config.toml
n_layer = 12
d_model = 96
n_head = 3
n_kv_head = 3
head_dim = 32
d_mlp = 128
vocab_size = 4096
activation = "swiglu"
norm = "rmsnorm"
norm_place = "pre"
norm_eps = 1e-06
positions = "rope"
rope_base = 1000000.0
rope_fraction = 1.0
qk_norm = false
attn_scale = 0.177
bias = "none"
tie_embeddings = false
parallel_block = false
init = "uniform"
init_std_qkv = 0.0673
init_std_o = 0.0835
init_std_up = 0.0963
init_std_down = 0.0963
optimizer = "soap_variant"
lr = 0.00851
lr_mult_qkv = 0.5
lr_head = 0.0143
grad_clip = 0.5
warmup_steps = 200
schedule = "wsd"
decay_fraction = 1.0
decay_shape = "linear"
final_lr_fraction = 0.05
batch_tokens = 65536
seq_len = 256
doc_mask = true
train_tokens = 146400000
steps = 2234
dataset = "wikipedia_en"
Each number is 128 + 32 x the weight over the matrix's rms, rounded and kept within 0 to 255. Layers, rows and columns count from 0. Numbers have three digits each.

# layer 8 attention query, 96x96, rms 0.0668, rows 0-95, columns 0-95
105113141142101113139103123095110112125129130099139118102122144154137116118127130132112149099113070135131123154119130105101124104112147173136139121157100119134149130118109138140106127114117118148145132123150105142130140146119116133130136134128136097143127112107170141147128141119132134110
099098100171104125090109164121113142119154151122106136120118122109120131104099117145122138141120118121202126144097136094079146141114141121114085076143093104109118146132111141157129091168124105095097134149161112132111145108140148163123094098112133145147175116116155128176124124117119094137
087122110146104098116116145123176161115114127121097138083142100133132123111142132141079180124127090159119130153134132080090133126131092106119097100099127093132093136121132151145140073145134121115148131135140137126095087130153125120125115139117147160122127153122123098202118152086116081139
066162122089092166153092156133102115134124092141164120089182106159128114092117133152141115104123124140122183186190092136119098114126139147181123159139138104145129130127131134141119149071129139122155180120136096107116060137111132151145179131134136178111150094141144143127137128136147146145
126099106097096125157097154096116116118110072156141138123132108168112116097155155135129118107083147118112188130171123126085136168135148127186085138125122096143150109114134145139106132065127107108144141139122120157104128153107123160141134132106106144134130143114119124154113094132131144123
016143059145011187158167178124160160130174100116072096157132067118108112138028184111062146176114057131159120081115161076151161036184052121108037129135147127084070178107130162128115071147136085074145111158171171092096099093133159198122151190152205159182149126122097143176127133153120103132
073096150119203169079173168108094122158111107099126138176114150190167146163132194166079089127169145112135117081175114168150131155120195109103159175154115088122083147144111171128120154106067130110167136071179106083111121169113096121164106172127102095113178141094096119084081118149149153182
056115137114104088142107167026142177157122149158149123108153116160148138128120090093122135127142192185094109148184130183204125088136119165147090121134139131133117181110153163105151075133122050145125186170134139125120107164111159129082230153148131130136112077102102128163174121166174137103
095163106096168085203180146153090112035117121095157069211146143112091112089061145099175107148168095151158169150148145140071139085145104183133083118145085156165113198121140157134109151121143163119143073153176115052106115164092144080077136184092160191229090104083167113103108080102124153058
147115144153116147183155108112091196144136143144174133110114115042190145114175113126148089073131100129148114123143148168120139181072120152130109125130152198188102155110111076104142181093151150046115100181155201143121136024107133129105104185127127164059098170099122167106084114180121052098
125166147158076103160107176131097097201197092135229066156119181151181102101114193179111112147175130197148087183105113150128160114080149136165132114163089095111149125130152064084127088125072129126147083157164130099156103107171097159109077153124075127160206064141139156095102129173122117122
178115142121088121090133092156140100128184211106162178122116206144118123114095148140156048133100123100156124031085130132129099021134093163066113132130210187062032197111107164111138112147129098126138141130143198206181160107125154142139144151110184127118086091098113093163165123119135104140
106116146151100158112177108100146120142154121073125148125063137146100140122172110122102119189130132123104212081093136120122226119142139147141151071041092145129120133127130136119069146168169120140119128132090208173107080051127203163013155105149158168101143129124169113132144106121164154167
173154087167157106117122167149099143135094165105178111146150120111106170168152161142085155132096151120131112191130104170071049112229083107137079030110155148147088178150141113142152137179140106080199100164078149112156124096195097163085173183076143160047143036145125127158071140132109149190
106132193148193144151139193151154162070126155119162073195108173122161151108086141136090107061132157145073132137073132147156147155152166110154118126083131118125126184095192132132099117116075076109114159156036102174080127179085172166107178073093149137221133114164132088197088183120145117081
103067147116106126149107054164147120115155106077156213169157121112132161115133116010155139155166126191179187207046169137135150114151217113135136148096154084185141125099119122144114189215142167085106166131100069164145134152073134092135099139127089144069161159092136090177118078223157113191
102092068143152117093114177131143147099144143110106129152128095093096109130122108145132139116112113094204079133073121113160157139100098080116075136141127108121135113120136133089114133199120078102098071179163122162133134131159158139105101124114174121130141150112120105169150101094115082126
132110130129156106096131153126129158116156153142111135126142109079097149142137126134114133119143125101180094075125136093140163143132105088111093126123143111100137096150158122124131139160153108098114104161141155153102098115157156141118105147120148113113139154127087087161139097117135104175
146106112119158130088143124166099129082114120114137149159112110099167138179119114096108111156152091125132109082147146125131145129086117101070116126148158186124139140152090120116114153122128112142125125120145120137145183071130130128130069127136097084129134123130069130114117117123105116120
088116102131092157102129189135156166096140098121090144120116146139122104137107172113102132137147102138140088154110147074095166140138075115088057073143167118091132158114094159141121081154141110122087088132191122111062143086134118156076050123100114127130156176162080108175123140096087101169
102140091129087145136090194118165143086151070149130144089158128128136170125075102171117139124127080094157126122128082072110163134148121103101070178151189119106143098090061142137110115078149094117119075104168128114098122095086143178076088152110171146091137159204085127192131169106081135112
186113148154198115086083096057107088114066156163183155170102194132161174140124117129162114180111161135129189154131110136127126130164189118125140107124094115142154176114143136098159120181144165120151130101086120173153151177125100112154134108120106101116041119087140158112154178143143105097
065192156183149207133067098056092154111165129133128161108111092138137145085166128104085159156114108122101170154132104096107166120131124104099172159145086161189158094102110124063103152136119202075066108127143160148170129164167078077155232122203078112137112122119101138182071123144135049102
138092113149168135096136089067117120078109102144112104120164152116106123141082162165070149164082137209107098113144081115198156161044149101147132130107118162119103157156071094072123093147174148183109154134168157149072170070092096119079171123200136084226169119184164102106181095132110156196
131057145153086169099178141090082107123144157172099113095118164154063179117094167127056116136080101130106123088150129073142088096123086058130049153162160157142152136079198129107204073167227118105132137128122052034142131121203165071124157132107021158124075141116106095131154133064117111124
155090078063159204134126138209134137157105120122185076107133124160157178141136186144190097123150140118134143083128181119097118174156139081129103185161149185081124117101153081092152197147161118150144085122158085125187106119118175176113081091134177144173138150072151088166050166120115176148
148165117075114119165139190081170106111108067173133126144149184087100107162146135116124142143135089091216181154100139111153092092125178114119180129156113126150116125116133130075087124098118090138098145117093074126056144148081102188087103125097114111082188141092101106111070177173078162154
115075119166096159097081123129101097176135085078092178119112147143133143170073124121141160076176193144154134104165056174130131131121142141168050095069147138224123065151143157125116139087077165130062117124114084170187139102160082101115120181121114064157139069096116130100148175162147085107
095123139171123196163133145187154145225081110155065197116163142082124111128093162141206119114133049109089103106073139109106195083139112145114159135148106139127129125095112156110122102128130166081182080136093157100096155088044133198089136182143105159133202075185074171102117193165123166107
087170165083144149171119125165155054188074107076107120099096147102195122165161118118127164155073095134192116079092131201149128126106175111161131117206169091148074121191113120141134103122155083154085071128107096158082118143142072081159158125110075165098141108158148134121122131180173047150
156160121171110095102176131145183074147170145090152146222096127121165126131105221139184113100198157134174106110083113111105122185115084124116115088128120159120143146084099168096103166134140146151171072137056111060095145168126129173171218113149136170150088096153195168156182114159133083160
165127131080185120098157124148135132124108123092034139093144168122146140192084153162052129099136120149113103101159172124149085122102088125156162046118163092146182092072104127104150146209087122040141114123095162183127081118050147179159110108170160135169096128123131131160114176084088139117
135164108067159125098115101127126123170149128117124129134052144159111130121141144145108103134147102104133123107138137138134113146122106127121146141138117115155130119133120135103087120152129146105109138080130136127123162111134121117161140158118130152160122159137112107155138122125119158121
105091077153144130151132140114165147167177105133144134146112157139140122160154157169170145111106151128112123136138114125118187131100127092151116095134105162089158166149152125101086102165161104107117156187142149111159123123106122140095118112119105095090142170150154173151116120118080120120
145136149154150117116125133091107148113145134111139163157131127148169140101111118095124115175141096150100113086146139149185139160123169121123107104119150136095158116125143130104147177128133144161157181089151141181147128104147137150141099135140084144143140117125104122125121126156132127126
100129081108071141087087130174140169188143112109125125113111151092093072153114153116130113092135129136152115144129161082142134142135128121140092117121146150076118120121124142150135093098181125139172123110194130144069145137171111161080108118094151124102118121148109131124173115061112121161
110103092110126171103138183152106141154167183120117153061115069118125073132143122095169149085165137124144136130157129079116146138184081117144127091107125130112139150162121123130092115110139141137110081132145147129123114110163177208067137113125156154092173118134135158154146161081117084150
122128107140103092110146171112128133155135146146087150099105106106139127106110128178155147158134114085114165137119081133059176089108135099148182180208103072079142165154087149139124139084124125166110124143117117082173164128116105079170104100127120138130144139131123101100182084122137070109
181121163120177100101152108151131142135107186096142123111104078095161105167146110144114150097143152137132096096131130105145113108102102132114101116159134146131147133127129150187150125153152129124173171117160110133092156144156129159177167104133091118127105131116080136135162095123124113155
096127127186150142115100117071142130077135127102106104136087086088155127121093098163089117160168136143093098070148154125118125191114177092130160131105105131142149096090128171105124154106154177119119118117151110103146086138088086142168132091160151090205098133101122130146089142107141084118
121126143111167147118158084099143104092213119197102150117116117131082114073111068112146156127117091127105096151149148079139130097112063105129105144129168167087127108143132154159161118151177105120161110174104107139134115071115139157116187151111174104105135143137108092131134162103066134158
135135109100196111106108153150118086111174130117111136147085142083119043152079126145078144150158094121085100084064112094113145108153110140157130104107139094098079146125101172075139122197154144106126116117105057116148094166137142153121101086124112136119094117130120123139184075122126134136
117162091112130132164135110089103095116151170121143140141142130168161114088069163115150154121118101156106114162140115106129145150131102184130132155110155131123122109110135103141087102112094136168164128134159163097103197115149119160146139148137082107167154127141112119096135105163135135089
136167139125080141068111104138163126145162171126122161130127099123119138155103155093168093115155147089097165118122142148124136160139117148120125091087188126094177145112132122144109124115097136155166166133140114130176133163076150119160184101133132138145168134149158100116125125116138088164
150052145136160094090160131125116090126122122118146158132128178115119139151076146139173130099170127140152158132150187114124110165095145133138097117117124115174148109092173153180138109094183149091090138171116157153088113168075165146110098097135139101148113137104148121187188169127125171149
130158130101177113142092151171126126130136129143101118115123139098134147181139179147118096107120098152132119115142127136117119115100153142111166137162137126120191120137123103118102141131130122080120171143087100084089134161084092089179127161149145100141116111139161143127111118180104077114
128105147149123175116131119119095126104098093169116098154111083154112158146102132120118093135126117135097186107129120136142149114126164086186081125130065157094149096119125093142159082149159120157125155137148132119097110113110153125088106119154154109144124131107128113124075142068115165079
119117131133181145136191126102149100134150159109209114125178163144077079089106150104157127147170144140154179137151139137152164090147098152126167132132130154097125157123143162142111099134161109132126103093113130083138071136108156106162111166102140155071129112102115099161156103163106125191
150152167121154143139126124111067112110124112109125119142097109130094143150117130175157104181126113111113149124123144156092110083094127116106119133166161116139109157160138132158156164133139102162116186120125121126158114165138147099165145140109029100184153111172102131062096172180127137129
097099126107121145096142146134160181126098129163128160108129110141153099118152131134133142107133144154143135156127106088098133140144131132136154122093123127120131127148134158147119133106127120134169114140135122143119140084139123161118118120146121126144158134107135146171146117093137110084
100171113134171072119117104143106109148128105146155122111141121179104120140105140116095093131152120061157130154140131177115112118120158121109089146097156153160102135110110143123151175170137123138101143117127129140134093128085106070173137128126112139120108109090152100133112125149117120149
174101119131171110086147109160093089183187113141134133119067132117133068181150196104107130167136114105136102122100148137132085142100115122117118109114142138163101133115181124128115103177130121124098118120168107162167145076148074089123101156100100112111133117103135140120136163118138110127
141110152155144092083107107144136061131054108104102150136120145139119136156185157106108106162099146119188086108104144181116105118115112117110139106147129097146108171185125122135138103171136171107084165126116135151118149178142085078125128081099113120122117130115173114083125143136149093144
171155110133084077132095117102164139143108150147099153108149145080134111137119140111112124117133098120141134138114140123149117109119127157167161162099115158152146088116140072127104150120136140095094102167159144128098147174100135122120156141135157116097148130155152138156135130123137150124
153107150111123141119097112220156108149091177165131118150142156101153188086134116110132104135136144155121110113116108157151131099087149127098132153108142153154125154141136122084148157161100140110118081161163187087149121087107147123135127163166112123118076114160123070132122112128166140058
114100052152097119161144108120161130144114098097140139118117067118093103144151156184145136148085143184115112127122147106145140157068119121107102127103138085168133144136137137152133150122190161158131123166187137143134111127147135122119140135130108175102147152161183163090169095130145133164
165116087150140098115090153144132116065091116121180115140137066149130114138167150124184140120132151151135124167113125142142119216120121140090094122158098140080102137161118090128136157117145128161112137117119091149139148151131100095149141133158160134153130150154110120107101095138129128170
122163152192104178137143141184137072159149153087126110107150114140157159108095131162149177091130163157134161092071108134129131110141096138145065109108117183108072115116121121119124121138092125102159086121064179147129131111155116127089203172152131129203168085149131114194144138132121120153
120125056120127201126111174150169101156144084083155100124106149131194131152143129180133123142165141128166149168107076114133134162151165103109167148120082123106118087184127121141122142088118110165128100119113085170161107177156115151106041135124105158141150125136128084087139123135113184150
119078123143104161085151153159107153108060090110102153137160148102167127137089167123136168111099156140112096082106110114135136138110151120098174131150153106113111137125118111165162135119089165071113132122092125056077130198077155092161137097105094144114129099142096113102058132135079108148
131175150096147099120162132129150109093116104061105142124069155150145150087101082144137177154157126156129123110146131127120180125124138161133117132105146072146106181122119138134169148103100058167094176136140152161122087152101146130105139156120161162147112122155103064134161086163174137157
094148138148151127132109132116125119128161116164092143123195149062083087128141095108154093165159114057122123112113145098175170103133111134158125138134099070108140143133111160123142119145133146118160161081121151152121113154107103059118135098101097110117129090128082130072119113158130164139
101126089099097118088161148139090109130077134133093085120149127120130113087144133143157158098147186085135094079174118148138157185108108177117083095160162112117157149133113153134084085140081124103126107148109155111136148078131185192124092166099109143152138145147163134133151101092100126122
116102112141156144101165104103173129094093138160069107112123171125113072138101160117085132121109083093172169095109101106176122132151136091109126117106153129122100102107129173102127117157109166160095098079104100157099140147116114140100154117202125143150101146182143076151158137125102154125
115154149124125125115127122133155134121112114134128104139119134127114155146135138121116122135122114096107122149118142114138164128124139155132143115145115114141126133117117138142117127137125135141120138122122123109120120154154116124101129120125125117124133139093123117144113101131120123148
120127113104099165126110131122124121119138130143123154129135125134147139153112144135116136129108120131129121102110120098123131129144121141139105128128134127111138116138127159104170109122125112116140115152116138122147156099128113141110122152105105091127125144116139099117123118138133129154
150109139126128133116119115131137142110119107132151136137127101113123133150145137131116147154133095117126142113123090139101104116112146138122143116131178158125139097119120131126140128131135102123139138130115094102141183133127094118182127143103110111151076142148120113119144114134099114116
162146138114140137135142144136100112134142149139113144134108139101127148112111122145149136127094129109130141120143119143109145136110137116181119142129098132147128120140130094137111126128149128135101116156136173141143129127118134133122096127161110119146122144139114103109127123130135137096
187129100148192123089128091112120143115158189158182143149165161140172154165127155144134131147125142123097113118156128151094140101120157086134140121175159137116147203141125120148116133163133108157121098079124157155117149144121051093147115113078098115114074144094119101089124140092111132080
060134093078075148152146147171146155125179116087114063149111105126080107113119130098134105087130107143157107107119141114140150093139128153116114149105100142138109198123124122141085220117121100117135119134117107066115085121148151143153104142044141138079154161115137152126100124154125128122
149030082167120098122145239078100107121125123098115141163137148179096095178143106164104169076128189161005068086200088092114061120146075088188146125108124114189148086121105184150154178106144129120136091111161182109169137105136124187119152083132203127161103162192216134130176112115080186164
157164051180121112123048148081114165112101133185064170130130107098097167147170141140107211152081060036150132124091115011103141121133130153107180121159125167152144107159136107135082111151126135200167079155104147093207126095153104196124120113153190111110086132128101151089145249068078091100
158133175189096113210092141090082064074166146183073090090096121121180126065128109149173136116128145103114119179048182133138122121037091215187017101168135141157145165154143121140139128125138181134081062149198156101119111134103108096071158090183113167143089132132146120133159123109099096006
138234165077139140159204097241117128098147203034066227124141096140110120110133107064137119132136059132064141130116151108076207059139107188148184116102130132116165148181106164195102174118170131139190135143144173060154146072138134107224161155144166187075070092134178116109183090167125159125
082114125116105181120101138092113122112064130085168111056093156226090165100175108112142094179084180087096140147072104161150132110156137159208123060137150109135078188147158085171130071195194049193088150159134136208097142062150204148133126082040161194082119145176093114187193142098116168174
126165076167222156162119165195148166155080095088145084167218103123211132176125132177096056186192146151217084105062134158181086134131121146168076131158118096109099149207120059195099139110029049105134069123192105162087083131119137149127094147124193119099116171113147056086123111127101175133
160108125157193245177124090150052164125091092102104120147118150106149119153193122172062107099127115166083192093174176106146220173073179168132111109106111139137113130127191093092143139156117173138102080126077156128159078097095172174190099121123191161255129135102127167158077075155226120169
108231187087117086105148115106086171169192127128117111057132155092136097152105138164056143145061105178107014157162044146188073097103148131138158106141050080125133070140104046111092053087086082140117144139149133146149057100207088149192163098176092137152169055194090157082099093150152182169
178149164148158065157129124103214163106146135062106136102139053108184114131112132140174091072146151146124079093134200101120120188115120124143108079062193179144142137078126127101130162069114093122094129097079171164065144114062197199141212109212184142146078127108136155120122154127129147138
125099055122147157163104064108107224112126158128135123023167014179105120166176067130077128180084134123080127131173109086158082173094042147095074092117149161168094137086108061154173092208157155012091120099172171165176119116147153056159140147132113143082069208113120134160122057174146051143
145114151132139114118155105110133127155122142135134125133167148110110133137110152145163160098141140103126167138155135132107149117139127124138124144150146137144100104134161114139082111132135132120125123143094150112141136152131098141140127126127132152106122145128111139132127088131097130116
122126138093134146116119149128127129097147136148155144117156132107143138139127141156149146106144113131106144095119092110128137142174154130117148111141159131104155109132147168125128096106127116120147122144105184176169084098142110128101160159097095158110123112121201102108132110144117140126
140138136148142102125111149128119120098122133131136125131150139121076153143140139145139121133107161132116137140139121163135154190123143121146131144144137086130153141148139113137123141130108137147113098144096132122172105153126103107124122144125105097106107180090150126082133144139130138104
096121121115066165157115143174145148143159114116118103101125098164092093112119115091152099112137071114105108137148160107146106113153143140097094120135125105089079114096069137155148116109145139135129142104166146061115072123104149150112126133135197146118181128154114161167128132110161122130
177139181160184092142167117120120095127082146110133119146093151120118147121137111152151117157127148133121121121077116145111148150105117141147105100139106147159115118132189094148114107145125148121073111158100144125143138134158134116143071142154105139144118146117078109132125120117147155097
166178114185132166147156101113086131124103111133198155183187133173128128142123210154103086088094106120128105158189166130118113103146133070146125122224168115086122180175154117132170126129162172163185107067131159069124137153090115159201171150192166138133122143073136158147146163122181107111
149131091201049114189108066145078162127111126099101134071196115196076143116101177055157152195095066190131166122091097178119170113146072076077138106147107107177137062146125170074095081172109190133128125130131110143115166168099141108057120115177151137190168151100173075036182066121121218204
099094112145129152217132153121156116149225129098175096207090071150122177075147112103177099175172233114105114093069123118112177079154152123082145174114087212017045165123045149115052149093120124147161141049153148167184177112131130102097127116182139168147118163145140203099106104195194089134
086088090079172097196146163095137132148102142168086126116154216146073120088112034057117106110112120131146108093255184126151134071093159172148120166159105134179134101137133127201120058044083129089139163098148073151120123072073100074082109165123115133116105161071089187081095159109117175115
120111162108160091113183129142085100075235189100136092138149190114114092123090167074067078072173137130177110134108156154128169069123091164135149064085136091117063216130117146123120101160082107131223100122057097115126086134159156131114198053100119157222108143142207129193202074109129136096
131128091159081165177200111039144098099144116137104085138108194074068148159089139118071107132095091127156097118075092113149160141172161071114155128134100174166054206125066134099162120139199141140093086102177135056021137038075088099073183196168146125113088148174093173099099064169134140184
127093115086070094099175077092149118095239072080072143122053117102139104121085136149061121138115160194165132112100100062109119165108177099142121117108138087039188133113036111140065141111208138122063174121101123178104111160126160072087029108159165106144072219131112111097149087094133106117
164129106152116034165173130168137161114085135173195162187098151156162156197090111165133075173049191207074072155112133147134118120156046102135083112081172183065073121068188114037130088159116051112168072162143156065154106111182136126092125208165139111144130046159126105128148139107148133045
127054192143133181093151111140060123058114092142095098200120110087103070132035084127103128172138090145074093148115147079222179163116108090126056113160074117131133099141081157122143106096128153081168196151150124126126158137119134080209138104115051086110096120146080102116162087069093114091
150151039105146097127151156186140104126083155172092080070126041123133121075064170130147173109155204181054090101225109122108150140169100115077031163204171112098173165177132129115119077121094190254121105080135142064114109153248138160157136184090108130151082051195103124120162145061085095160
104083167132087251132164186197061120187152178084074066103109143106121203147146158123092124141131113171173060069106214187074173084161172055125144127189123136174174087109100101063129132190086167041147117096121109118143102125129136153116140154149098170031043112089052145156067118064063141112